config = dict(
    n_head=4,
    positions='rope',
    init_std_o=0.00474,
    schedule='wsd',
    steps=4501,
)
Each number is 50 + 10 x the weight over its row's rms, rounded and kept within 0 to 99. Layers, rows and columns count from 0. The size before them is the row's rms in percent of the matrix's.

# down: layer 2 MLP down (transposed), 1024x256, rms 0.189, rows 958-966, columns 0-127
# gate: layer 2 MLP gate, 1024x256, rms 0.207, rows 959-966, columns 0-127
# up: layer 2 MLP up, 1024x256, rms 0.203, rows 959-966, columns 0-127
down958 103:29 48 45 49 55 53 42 33 42 59 50 52 47 38 43 41 56 76 38 59 58 49 49 45 42 41 33 55 45 47 48 62 43 67 51 67 44 43 49 60 37 37 64 49 45 55 49 51 41 72 61 70 51 51 56 56 48 58 33 44 68 41 44 44 32 58 40 51 49 50 55 48 54 50 36 65 69 43 32 46 23 50 55 22 48 32 42 50 46 49 63 38 37 50 63 32 44 63 35 51 54 39 36 54 57 44 59 46 57 61 54 66 43 43 49 46 46 36 57 66 61 62 51 38 37 54 40 48
gate959 095:38 36 47 68 56 52 58 36 57 59 46 44 63 54 51 38 39 45 44 38 38 48 43 46 62 47 53 37 39 63 45 59 62 52 51 39 26 78 21 30 44 32 49 42 41 29 45 49 60 47 50 42 49 53 53 55 56 44 42 55 49 49 40 55 39 54 65 62 41 53 53 58 61 43 55 74 44 62 44 34 31 54 37 48 56 54 59 54 49 40 42 47 45 37 45 30 60 51 44 63 39 45 52 49 52 38 32 43 47 62 46 49 29 57 47 58 61 46 50 46 57 60 49 82 69 26 46 58
up959 098:72 39 47 50 38 45 62 78 39 59 53 48 36 52 48 65 40 42 53 43 61 44 57 54 50 70 47 64 60 43 79 46 63 34 54 51 62 39 64 63 59 42 63 49 54 50 44 47 57 44 48 55 36 41 49 52 54 55 60 39 43 27 47 53 37 44 55 60 38 47 46 34 35 42 48 19 51 44 30 70 61 51 53 53 66 64 57 51 57 55 67 45 57 42 58 53 42 42 48 60 59 48 47 45 46 59 62 53 42 53 67 48 49 47 47 38 35 55 46 50 52 29 50 40 47 66 50 63
down959 096:64 56 71 23 43 31 66 47 45 35 38 32 47 40 63 54 53 40 46 51 51 56 53 57 36 55 70 48 53 46 53 52 36 54 44 52 51 47 65 58 42 59 55 53 74 35 51 64 45 48 46 52 61 64 53 36 59 48 43 27 31 53 65 61 57 69 51 55 41 48 66 50 51 47 38 57 60 49 49 60 53 40 56 50 41 60 50 54 48 36 55 45 45 50 52 68 42 45 43 62 52 50 52 63 66 46 42 58 38 42 57 63 48 39 25 40 64 44 38 69 39 62 48 36 59 45 66 55
gate960 095:51 70 46 52 62 54 64 41 68 57 45 32 52 34 55 56 44 76 62 55 64 64 67 41 41 46 52 61 43 57 29 37 53 73 54 35 37 45 48 65 58 43 56 47 52 63 69 67 39 55 50 47 53 43 53 49 48 48 50 53 52 35 58 61 43 52 54 62 51 52 37 34 59 43 44 50 48 57 61 54 39 60 59 55 48 51 63 57 45 66 46 53 63 53 56 46 45 59 37 67 51 53 49 37 51 40 56 60 47 37 41 54 67 34 49 43 48 52 46 40 53 38 63 49 59 58 34 38
up960 102:54 65 38 54 59 62 47 64 38 61 60 57 33 46 60 63 52 66 49 58 52 55 54 46 40 54 62 51 38 51 57 43 27 39 42 49 57 49 66 48 43 58 55 54 52 44 42 54 34 48 58 65 46 42 65 62 44 41 50 48 47 61 60 55 52 33 47 36 51 69 54 41 52 40 49 45 40 44 39 46 41 32 66 47 36 57 41 63 39 51 54 57 35 40 49 68 44 44 52 58 32 55 32 51 46 38 29 61 44 52 59 58 36 45 50 41 47 49 37 44 44 53 41 74 48 47 41 39
down960 099:34 64 45 58 47 54 47 41 41 42 57 44 51 61 61 57 48 30 60 35 55 29 54 50 42 49 60 65 41 45 45 32 34 60 47 44 60 37 58 50 54 53 42 42 46 39 33 62 47 61 45 55 64 51 43 49 46 46 47 71 38 49 52 54 59 49 40 61 56 55 36 29 59 47 61 60 33 55 60 50 44 24 55 45 52 65 47 68 47 49 46 51 58 48 36 51 50 40 56 43 58 53 51 34 58 59 36 43 67 32 48 39 44 60 41 60 40 45 55 43 49 60 52 50 68 42 48 47
gate961 103:65 52 49 41 58 54 42 56 57 53 36 79 45 54 58 51 55 61 54 67 50 58 52 60 45 53 51 38 66 56 63 36 58 60 39 48 71 64 30 39 53 41 48 55 48 28 61 47 38 41 54 50 58 40 27 49 62 45 34 50 43 38 44 44 53 50 52 43 49 45 67 55 28 49 61 55 52 67 55 53 50 38 52 45 50 65 49 34 72 58 55 52 52 51 33 47 44 58 53 51 35 55 35 56 44 41 57 46 57 60 53 47 61 43 48 58 54 49 53 63 51 53 69 48 55 55 46 38
up961 100:54 46 27 49 63 52 39 50 38 37 39 65 46 69 59 47 47 52 59 46 57 65 69 36 44 61 61 52 38 42 48 49 52 59 68 55 55 72 47 38 53 38 56 42 57 50 42 54 55 55 54 35 40 63 66 57 42 61 66 51 54 50 61 57 41 53 54 47 28 38 56 55 59 48 47 47 46 53 41 57 38 43 65 46 49 62 32 61 71 39 37 65 49 52 47 41 58 39 56 42 53 48 61 49 45 48 39 56 44 58 64 52 59 53 41 58 56 49 28 51 38 56 55 60 52 57 49 28
down961 103:49 45 46 48 59 46 50 35 56 41 32 67 55 45 62 50 49 44 48 49 44 57 58 42 44 49 32 42 69 62 39 49 48 46 45 46 69 79 53 51 55 59 59 59 61 39 47 61 33 30 48 46 44 54 54 62 60 59 42 33 47 53 47 61 56 52 40 48 38 53 51 45 43 53 43 45 58 26 52 30 43 52 53 49 43 56 56 51 87 40 43 55 49 66 66 58 59 54 37 66 55 46 48 41 37 45 44 55 42 54 43 36 62 47 39 55 51 61 24 50 41 48 43 33 47 42 55 60
gate962 086:56 49 60 67 47 59 48 74 37 44 51 58 45 59 55 40 41 54 63 33 43 46 57 53 65 45 53 53 40 39 42 54 35 50 50 48 44 70 58 48 50 63 51 61 66 39 54 55 45 55 54 54 43 28 64 61 64 31 53 57 58 72 47 52 35 44 47 65 41 57 44 48 42 41 59 48 75 49 43 41 28 45 55 46 46 57 44 64 42 47 44 49 43 46 57 43 59 54 57 45 53 42 48 53 45 54 45 39 52 35 61 62 63 69 51 66 56 47 53 61 66 37 51 33 62 44 47 66
up962 097:64 52 51 58 31 60 49 60 46 52 40 44 50 62 58 45 39 50 51 24 58 62 57 47 53 45 50 61 38 29 53 58 31 46 41 29 37 81 51 24 47 64 50 56 46 49 47 48 53 49 49 53 60 26 44 55 73 43 34 47 41 51 55 51 56 41 53 51 64 59 60 46 45 20 44 45 65 30 43 48 43 57 58 54 42 46 39 60 33 51 51 51 58 39 67 37 58 63 36 65 45 36 44 55 53 42 53 52 56 31 67 58 53 32 41 56 45 51 52 50 54 34 36 63 45 55 45 60
down962 093:41 52 27 31 48 52 36 59 42 50 42 54 53 48 41 42 59 65 50 34 59 46 70 46 59 37 52 40 41 53 29 50 44 38 61 25 48 55 43 52 43 33 52 36 42 51 39 56 55 44 27 46 52 51 57 60 35 52 65 51 56 57 23 44 51 53 50 54 25 57 57 55 48 36 54 55 50 45 45 57 48 33 38 43 44 37 62 57 47 51 62 47 51 58 40 64 53 32 33 40 45 63 55 45 50 60 33 61 49 50 55 53 64 56 37 44 56 39 29 47 46 43 55 43 32 54 54 63
gate963 087:39 41 37 32 64 63 74 56 57 56 70 46 58 50 65 52 59 53 56 36 63 36 41 57 44 56 63 48 36 53 37 61 54 56 59 43 51 32 56 62 39 61 50 63 48 45 52 44 34 52 59 59 52 34 61 49 67 54 48 55 56 52 47 55 58 59 43 52 34 52 59 68 40 65 55 64 77 46 48 48 39 56 64 47 54 37 54 35 51 54 71 54 54 56 63 46 65 52 69 50 54 28 53 69 71 32 53 38 37 49 59 47 32 43 45 46 59 57 42 58 36 50 63 42 55 54 55 65
up963 090:65 57 64 60 43 46 37 53 52 41 26 60 43 52 36 44 41 40 54 64 48 55 48 37 50 43 52 55 68 51 59 36 45 46 34 61 57 61 38 39 66 40 49 32 58 59 63 55 57 45 48 21 46 52 51 53 19 47 42 50 32 49 52 45 57 35 54 43 53 58 38 30 55 29 57 43 29 65 48 47 70 56 50 49 42 52 59 53 53 52 47 37 43 45 42 54 39 50 51 49 38 68 58 37 37 71 50 66 59 62 35 49 50 58 55 48 43 64 70 44 61 60 38 60 49 48 50 40
down963 084:36 47 53 41 60 51 66 42 62 57 34 41 40 51 55 48 51 60 62 54 50 59 41 58 31 70 53 40 42 43 37 46 51 55 43 44 35 46 72 59 56 49 46 62 32 38 55 51 54 56 53 55 58 39 59 52 55 37 59 48 53 55 49 45 45 41 55 66 37 50 54 52 61 45 52 78 53 61 53 36 32 39 50 56 44 41 56 54 68 54 64 43 47 59 55 48 57 49 63 55 40 53 69 52 53 41 47 63 30 56 65 47 55 69 39 47 43 61 55 47 43 48 68 42 55 55 62 55
gate964 100:55 42 61 48 55 49 53 45 61 64 56 40 48 51 60 40 52 54 35 60 41 50 42 42 57 54 50 33 35 56 50 62 53 41 51 67 69 32 49 52 34 72 66 52 54 57 57 48 65 57 44 63 66 34 43 58 37 57 54 45 66 56 48 47 49 36 42 32 47 52 45 43 47 56 53 52 43 54 52 45 46 70 58 37 45 51 47 45 36 48 47 47 58 53 41 50 55 53 40 56 42 66 57 28 57 47 28 43 72 38 40 34 54 42 47 60 41 56 52 47 39 65 41 49 40 55 51 52
up964 107:31 34 40 43 46 65 59 61 52 48 40 63 44 34 56 48 67 37 58 53 45 47 50 40 46 47 62 34 43 43 64 55 70 49 54 41 36 45 41 56 54 56 24 57 34 49 50 53 54 43 63 55 60 51 48 36 69 53 57 40 65 47 35 59 38 44 50 53 54 51 61 50 42 67 53 57 50 33 56 43 32 47 69 49 49 45 62 60 41 59 50 56 60 50 65 41 40 47 54 47 39 42 65 46 52 36 58 52 45 44 38 51 60 54 51 50 54 43 67 50 65 46 57 60 69 53 51 48
down964 103:48 44 57 41 48 47 41 56 36 48 48 55 45 29 43 48 29 79 37 47 50 38 38 26 57 57 63 53 70 27 50 50 54 52 48 57 58 63 45 47 68 48 42 47 36 52 48 55 58 38 55 60 44 57 64 26 63 45 39 62 62 52 50 47 38 27 52 41 38 26 65 47 55 48 48 77 55 55 50 41 50 39 48 40 41 65 57 46 44 43 38 44 59 36 60 45 56 43 62 42 48 38 45 55 47 53 60 39 52 57 55 63 37 47 50 33 44 48 38 46 47 50 45 54 43 54 44 52
gate965 106:42 51 57 38 53 42 48 58 49 52 48 36 53 33 32 52 39 61 55 52 48 56 45 57 64 47 54 41 57 66 55 47 78 57 38 39 55 51 20 60 40 55 43 66 56 46 56 66 58 33 41 61 56 45 50 50 46 58 56 63 55 45 61 46 31 60 63 37 46 43 47 35 52 69 45 37 63 54 51 33 56 74 51 47 65 46 51 37 35 52 47 59 48 56 54 51 43 49 50 64 49 35 48 56 63 46 56 36 55 27 58 57 57 60 55 43 49 50 47 65 51 28 56 52 53 45 61 46
up965 100:45 64 50 28 58 55 62 55 46 55 60 47 35 48 38 39 39 51 53 34 54 53 52 65 55 65 58 45 49 42 59 52 40 72 40 50 51 37 43 48 56 46 47 54 54 39 41 42 64 36 54 52 34 59 53 52 46 54 48 38 64 45 57 52 65 41 48 42 46 61 68 42 50 60 36 54 54 41 56 43 45 58 55 46 53 64 57 46 55 62 44 41 50 39 55 40 46 65 42 60 49 55 39 46 45 47 42 44 55 71 43 50 57 63 61 23 39 40 60 41 51 44 58 56 36 51 46 63
down965 106:43 61 35 44 44 30 52 60 54 51 53 33 44 49 39 60 34 45 36 52 60 68 52 67 61 39 54 54 59 68 60 52 49 52 46 51 50 45 67 36 59 54 52 53 52 53 45 34 56 55 41 44 57 52 73 56 43 41 68 45 67 71 58 48 47 71 72 45 43 41 63 56 68 57 47 57 49 59 31 57 70 51 57 56 51 52 48 48 48 39 34 43 52 34 49 52 54 62 55 45 40 35 43 25 37 56 73 41 42 46 37 54 59 52 56 55 48 43 41 43 57 54 56 51 56 55 42 52
gate966 094:49 40 41 44 64 47 42 40 59 43 44 50 52 55 55 55 57 64 31 48 45 39 69 56 60 55 64 38 65 49 39 46 34 58 64 49 53 36 62 50 45 55 52 49 59 48 69 50 47 58 49 59 78 44 50 48 59 33 49 51 42 53 37 34 47 82 56 49 68 51 69 55 59 59 71 52 47 52 37 52 55 61 69 52 44 43 61 59 54 42 40 51 48 51 61 59 59 48 67 53 42 43 51 42 40 54 45 46 79 62 61 21 44 57 56 69 40 47 46 48 67 55 40 61 46 61 49 56
up966 100:41 40 56 30 45 57 60 45 45 39 52 60 45 59 29 58 52 45 60 73 45 63 50 47 36 47 63 51 52 49 44 47 62 44 51 63 38 48 73 61 51 59 46 66 35 50 54 39 59 63 56 39 46 46 50 46 60 62 60 67 62 48 29 40 50 49 46 63 29 36 32 51 54 43 54 58 57 50 53 30 54 52 32 48 52 58 63 53 54 44 53 49 44 45 63 51 47 40 55 40 47 50 57 46 54 36 59 59 47 42 59 57 41 53 57 59 42 55 31 34 40 55 44 61 52 48 47 46
down966 100:52 35 55 54 53 52 47 47 49 40 52 57 49 53 54 49 54 52 42 50 32 42 47 52 57 66 66 63 55 43 44 67 45 28 48 46 43 52 54 63 44 68 58 41 41 48 34 45 53 51 42 35 48 59 67 62 39 53 56 35 42 62 47 45 65 56 46 52 61 42 52 52 46 43 60 37 72 52 49 52 36 53 49 51 39 60 37 41 51 44 38 55 29 62 49 53 45 27 69 61 37 60 43 45 32 26 35 73 50 53 52 57 57 44 57 38 65 40 39 69 45 44 55 53 64 29 52 33